From a checkpoint of a small transformer trained on Wikipedia: 14.2M parameters.
Each number is 128 + 32 x the weight over its row's rms, rounded and kept within 0 to 255. Layers, rows and columns count from 0. The size above them is the row's rms in percent of the matrix's.

# layer 4 MLP gate, 1536x192, rms 0.0912, rows 859-875, columns 64-127
size [ 91 105  93  96  92  98  96 109 102  95  96  98  94 102  99  86 108]
[[128  97 129 145 104 147 150 115 183 155 138 134 116  56  99 160 182  94 125 127 134  83 133 105  82 172 151 155 157  95 118  96 106 173 138 157 193 172 123 102  97 164 124 164 107 155 161 144 181 113 112 128 114 101 138  83 112 130 104 146 139 107 145 141]
 [105  78 143 126 117 102 105 136 165  94 155 170 166 128 199 147 102 141  94 162 103 130 142 140 114 162 124  89  91 150 167 156  90  66 138 136 139 158 177  72 126  76 167 156 157 146  80 149 147 147 155 180  97 203 198 112 107 141 134 105 101 127 194 105]
 [114 140 139 170  73  99  93 124 184 136  98 115  64 140 161 151 163 158  41 135 108 127 117 120 154 153 108 135 122  77  76  84 136  92 119 130 139 159 179 168  82 110 119 160 142 183 113 208 137 135 103  99  95 197 122 162 163 139 132  72 136 121 166 110]
 [169  46 139 108 131  86 121 128 118  57 130 109 204 145 147 145 174 139 166 137 173 131 145 116  80 147 127 148  46 130 130 116 105  69 108 124 143 166 191 159  86 100 147  88 168 118 143 115 129 121 163 138 147 154 203 129 185 115 132 131  95 135 156 163]
 [139 148 129 122 121 105  74 151 184 177 121  65  79 138 134 112 141 119  93 137 108 151 156 133 119 168 115 179 150 125 150 125 105  62 109 163 162 107 137 110  84 172 171 103 152  67 148 109 123 105 104  89 132 102  80  77 153  92 141  86 164 107 108 165]
 [103 105 202  91 142  82 140 121 136 154 173 103 158 168 143 211 114 149 112 147 157 156  87 126 146 162 167 143 138 112 108 102 101 174 106 105  84 196 126 116 110 142 129 159  86 139 123 148 156 116  88 106 141 116  88 141 102 113 165 151 111  92 183 160]
 [139 101 105  79 123 125 130 227  98 149 141 104 145 189 147 134  94 163 173 179 157 174 122 150 161 124 106 170  92 114 118 109  98 115 155  96 142 133 112 143 123 158  44 144 118 160 151 172  78 156 113 153 169 124 121 180  73 180 100 192 166 169 130 100]
 [149  80 103  63 155 133 164 154 154 169  98 130 127  82 167 198 176 102  38 172 132 146 115 132 163 173 160 115 110  88 117 139 192  86 115 157 118 168 166 143 168 117 157  94 133 100 160  88 138 170 112 179  86 127 112  94  89 137 115 113 109 149 128  96]
 [ 97 154  69  43  85 168  84 182 110  55 164 162 141 116  95 108 141 133 151 167 161  99 157  98 114 165  97 169 173  96 107 170 228 129  97 126 163 169 106 114 145 194  75 184 105 144 124 140 154 122 124  96 148  92  95 118 118 152 139 148 135 164 125 117]
 [102  89 135 120 111 154 104 161 114 179  94 139  94 102 123 175 141 102  45 119 100 110 120 137  77 177 123 109 119  88 109 112 104 137 143 135 160 104 125 116 107 192  90 151 132 149 113 138  77 147 123 137  98 143 155 134 159 139 131 106 112 152 112 171]
 [117  55  30  90 102  91 187 156 175 167 134 131  88 116 117 140 148 178 103 115  99 157 128 112 187 148 187 207 157 126 178  90 201 156 155  88  60 104 136  90  56  97 129 134 123 115 154 137 117 111  91  87 118 152 124 101 187 128  94  69  87 125 161 116]
 [ 83 160 120 155 189 157  86  83 111  29 144  87  83 114 161 140 113 151  64  97  45 178  88 125  70 104 152 130 132 154 140  74 120 117 133 159  88 190  83 159 141 123 138 114 158  95 128  98 117 105 116 109 138 101 113 107 171 134 166 118 179 157 136 189]
 [ 67 127  93 121  66 135  98 117 111  88 116 117 172 145 112 171 111 186  76  84 105 108  85  68 199 119 112 114 147  59 167 118  94 100 157 215 157  93 115 126 162 120 136 103 100 143 141 115  60  82  87 186  73 104 169 175 175 107 172  91 104 143 126 143]
 [173 127 128 110 152 130 167 112 149 146 142 142 149 117 168 124 104 105 154  75  80  98 155 111 133 207  96 129 174 116 163 138 114  92 101 127 124  90 128  91 102 155 179 114 156  86 136 154 170 137 135 108 130  89 113 151 122 159 143 128 117 120  88 181]
 [ 70 134 136  77  74 129  81 143  97  76 124 129 154 174 131 130 133 158 148 168 110 152 164 112 159 173 131  76 137  95 158 119 140 120 136 115 184 114 101 131 167 155  95 177 140 176 163 155 107 149  94 154 160 162  82 136 121 106 193 117 134 103 119 151]
 [186 198 127 131 147  40  79  91 154 151 178 125 158 129  65 164 154 154 106  91 191 161  97 146 134 111 121  55 199 157 118  95  81 140 136 123 143 137  81 119  70 136 160 200  75 121 115 156 101 106  51 157 178 151  89 138 150 123 123 100 151 148 113 142]
 [139 157 127  92  53  94 142 140  81  51  83 127 179 154 131 145 183  94 161 140  92 102 110 124 186 136 117 141 118 105 185  96 118 135 109 171 104  91 122  55  59 221 137 140 123  82 140 173 123 147 169 115 127 117 107 109 117 196 143  91 117 128 118 123]]
# layer 4 MLP up, 1536x192, rms 0.083, rows 859-874, columns 64-127
size [ 97 100 102  98  97  99 100 106 101  98  97 102  95 100  98  91]
[[171 162 156 109 162  98  73 117  76 154 141  82 199 106 189 110  78 167 180 143  98 146 119  60  95 123 116 113 107 107 155 154 109  87 123 161 138 158 175 192 152 175 141 149  61  76 104 118 117 104 144 117 134 157  86 112  84 153 155 139 198 136 138 113]
 [162 120 158 133 155 149 104 110 139 132 123 112 151  56 189 132 126 104  89 100 134 153 110 121 128 106  95  91 130 147  90 161  77 104 163 156 160 132 109 107 101 148 178  79  98  82 141 143 102 141  89  87  97 139  96 134 165 192 113 155 136 118 184 112]
 [106  89  85 108 121 157 192 170 114 100 123 142 166 104 126 131 132  80 168 113 111 142 111 143  81 151 187 163 116 122 132 128 131 195 115 162 122  48  67 100  94 125 165  86 145 111 118 133  79 159 127 187 125  90 140  81 111 158 106 175  87 189 121 130]
 [107 135  75 171  85  84 187 184 156 120 158  97 106 162  85  56 150  70 148 143 141 130  89 113  92 117 140  77 120 144  63 114 126 117 133  64 145 135 156 191 145 153 204 131  75 120 171 116 112 165 134 135 146 166 167 101 122 135 145 133 146 147 128 128]
 [125 176  77 116 102 180 128 168 139 194 110 139  97  83 161 129  54 100 141  97 116 180 128 163  90  97 103 151 151  99 159  81  82 121 160 186 131 102 119 178 151 117 119 112 140 149 149 143 117 206 105  61 131 115 140 128  85 112 150 126 136 137 140 178]
 [141 125 116 116 185 117 171 157 130 144 118 180 139 178 126 145 145 102 155 126 125 114 137 134  88 125 106 166 115  65 136  97 126 214 186 171  87 114 202 131 112 192 149 106 197 173 157 170 155 135  96 144 189 140 149 114 144 180 159 114 164 178 132  86]
 [ 90 125 135 130 162 111 151 155  92 164 178 150 146 149 165  90 113 162 131 132  74  83 112 107  66 120 111 179 155  96 103 145 157 131 165 118  86 144 139 165 154 166 126 128 118 104 136 176 131  64  63 140 110 104 226  88  73 108 126 135 138  89 140 165]
 [127 133  84 157 163  76 135 122 109 105 120 106 151 139 124 153 165 161 164 132 165 171  96 113  91 167  98 164 121 152 141 135 126  78 165 119 120 134 130 170 129  96 162 137 155 123  94 158 161 205  70 207 118 115 116 129 168 143 124 103 101 178 115  99]
 [110 162 149 102 132  72 125 123  67  73 120 106 116 118 107 142 130 133 144 197 101  82 138 134 111 153 154 169  81  82 168  50 113  97 135 123 167 147 130  92 104  72 157 128 107 166 158 152 108 205 141 141 131 156 117 139 109 141 125 149 144  97 120 155]
 [208 205 161 118 104 174 129 127 149 126 124 157  89 142 182 121  80 105 115 200 101 161 107 176 158 126 136 149  65 116 123 163 144 133  97 125 101 175 144 160  41  67 124  84 109 126  87 126 118 135 170 117 134 120  87 131  89  96 118 119 124 147 210 102]
 [154 148 148 104 106 121 139  62 144  80 158 115 197 149 158 146 114  91 118 138 167 170 142 102 119 120  81  68 147 131 130  97 162 139 130 139 124  86 114 110 134 115 144 100 143 123 139 111 184  96  95 129 139 173 154 133  63  87 140  96 111 176 154 170]
 [117  71 130 166 125  99  93 110 124 145 120 120 117  97 136 136  84 113 167 124 115 140 168 137 117 124 128 116 124 143 164  84 172 156 108 188 199 162 151  93 131 134 107 149  98 151 104 135 139 152  43  88 149 234 160 114 155  91 144 117 114 153 176  89]
 [171 157 131 145 195 134 172 136 103 181 132 102  81  91 151 140 131 162 156 156 141 146 125 142 125 120 131 156  81 128 110 153 127 141 139 121 167 118 121 133 161 106 115 109  54 134 124 131 124 119 142  92 131 107  48 125 100 147 124 196 113  96 103 153]
 [102 141 115  49 162  91 116 136 107  88 129 119 115 126 135 151  67  87 103 149 161 145 101 170 118 157  63 114 129  87 123 152 119 137 168 161 110 192 147 130 114  62  83 110 109 150  97 159 123 124 139 126 146  58 144 170 124 142 121 194 108 122 162 123]
 [144  69  63 139 109 129 134 217 115 146 110 130 141 179  96  88 155 132  89 103 111 189 151 155  74 101 132 163 154 108 171  85  93 148 111 148  68 116 174 157  75 166 183 124 158 169 117 150 125 109 124 152  97  68 158 134 152 118 139  78 226 172 117  48]
 [176  99 170 129 138 151 175 117 158 156 110 133 131  92 151 158 134 168 129 158 134 126 143 146 112  95 128 152 150  81 164  99  99 148 122 175 122 139 126 141  98 119 151  91 164 115 128 104  92 134 123 155 121 133 127  96 139 133  97 151  67 185 167  57]]
# layer 4 MLP down (transposed), 1536x192, rms 0.083, rows 859-874, columns 64-127
size [ 98 102  95 100 102  99 100 104 101  98  97 103 100 104 100  92]
[[104 149  98  95 117 127 164 122 136 106  47 127 149 107 183 143 130 164 169 146 120 170 162 140 122 174 103 177 172 116 119 115 181 104 113 117 124 111 151 111 134  94 112  91 155 194 158 114 125  91 162 105 129 153 138 168 131 137 148 146 163  53  39 149]
 [127 152 228 115 132 130 127 134 139 131 142 137 149 113 121  98  93 115  87 116 134 141 121 140 169 154 113 147 140 141 118 151 131 186  48 153 101 159 111 158 210 159 157 133 154 138 138 160 143 162  73 130 142 160 167 152 130 114 132 104 118 122  74 148]
 [133 141 103 129 129 168 144 145 151 102 132 162 123 171 166 177 153 168 148 151  97 120 160 154 163 192 152 170 110  78  77 115 159  85 175 138 138 145 125 147  91 102 147 114  97 152 165 146 139 157 124 124 114 156 107 131 105  75 192 173 112 104 120  91]
 [156 106 131 119  85 194 121 109 104 150  77 124 130 174  89 160 105  75 106 123 129 150  93 145  95 157 144  61  95 146  80 119  75  98  93 115 177 171 112  98 102 142 123 135 205 129  77 166 143 153 123 156 119 127 129 123 132 140  95 126 129 139 159 147]
 [124 148 136 120 125 148 158 161 155 155 167 157  96  78 168 117 132 183  91 126 132  79 124 130 110 153  55 204 187 138 183 133  98  97  88 106 127 110  95 133 112 164 162 119 105 104 100 110 137 155 107  86  76 134 109 124 115 151 171 128 109 114 176 119]
 [ 99 185 115  82 176 118  89 134 106 202  69 105  85  97 169 102 133 161 142 109 139 105 133 146 153 149 123 118 183 158 131 147 169  79 133 110 100  92 102 163 111 127  94 113  89 132 150 126 147 139  86  79  52 162 146 119 101 128 112 110  95 143 117 114]
 [150 128  90 177 148 100 138 129 190 111 117  76  62 164 140 100 136 146  90 133 136 108 138 136 173 122 131 121 111 131  50 127 123 117 102  99 154 135 121 132 159 109 142 199 129 128 144 176 188 136 132 143 120 149 154 137  96 137 141 110  22 141 154 135]
 [115 130  91 108 100 138  97  95 164 114 145 155 129 124 157 114 110 176  73 168 184 159 139 129 138 108 158 169 127 168 136 117 102  98 112  97 107  99 163 117 161 130 114  76 118 112  95 144 118  81  99 198  86  91 131 100 124 146 151 154 145 124 105 135]
 [151 141 157 126  84 143 136  79 142  97 145 136 111  80 130 188 170 141 166 148 141 183 152 135 154 158 145  99 104 195 157  60 107 130  94 139  95 177  80 199  67 154 151 131 165 184 205 142 107 102  91 160 175 141 126 113  98 120  74 135 136  86 140 116]
 [ 94 164 104 167 105 220 122 167 110 110 100 139 110 153 133 126  87 151  88 118  96 103 132 150  91 150 119 135  93 123 122 140 117 112  91 182 105 168 182  97 147 109 146 117 117  99  66 125 168 120 120  58 128  93  76 154 169 174  78 168  90 124 134 133]
 [113 129 120  86 100 127  97 129 135 151  79 147 120  96 160 106 161 103 166 114 157  91  84 144 123 112 180 108 169 117 154 114 121 162  90  93 141  94 108 150  87 142 152 184  99 152 181 103 129  97 149 140 169 132  63 168 176 127  94 124 112 146  62  83]
 [137 129 102 106 110 103  72 122 122 166 183  81 115  87 113 117 150 151 178 162 125 159 162 105  66  98 138 133  89 164 164 129 139 143  92 193 131 145  87 202  88 132  75 160 129 117 171 109 161 145 114 126 187  76 140 174 133 139 183 130 101 152 163 100]
 [147  93 126 138 166 113 154  94 132 133 118  79 119  99  79 147 168 112 165 184  93 122 113 141 129 172 191  47  45 125 166 103 120 152  32 137  97 102 105 137 133 128  96 151 111  59 150 174 115 124 127  77 118 135 141 132 136 111 109 132 147 122 113  69]
 [ 84 109 112  96 116 142  99 165 122 123 122 142 188 104 106 142 117 125 201 161 162 136 152 137 131 112 153 159 112  67 115  88 133 176  56 172 148 120 106  91 155 150  63 169 146 198 168 154  90 129 134 160 172 114 116 125 101  79  97 192 165 131 145 144]
 [130 133  94  55  70 158 139 136 115 141 114 170 112 181 180 138 129 129 138 130  67 131 162 120 143 162 155 158 110 114  74 150  86  92 141  98 108 139 177  89  97 123  63 115 198 153 201  89 197 114 176 130 160 135 139 156 113 107 144 136  81 149 105 181]
 [149  81 137 108  99  97 133 154 184 102 173  80  95 187 114 157 140  96 106 142 152 108 115 133 105 142  89  53 122 122 114  99 163 137  29 136 144  89 122 101 107 149 119 205 115 146 170 154 170 125  94 187  91 151 121 143 113 112 128  42 140  92  61 136]]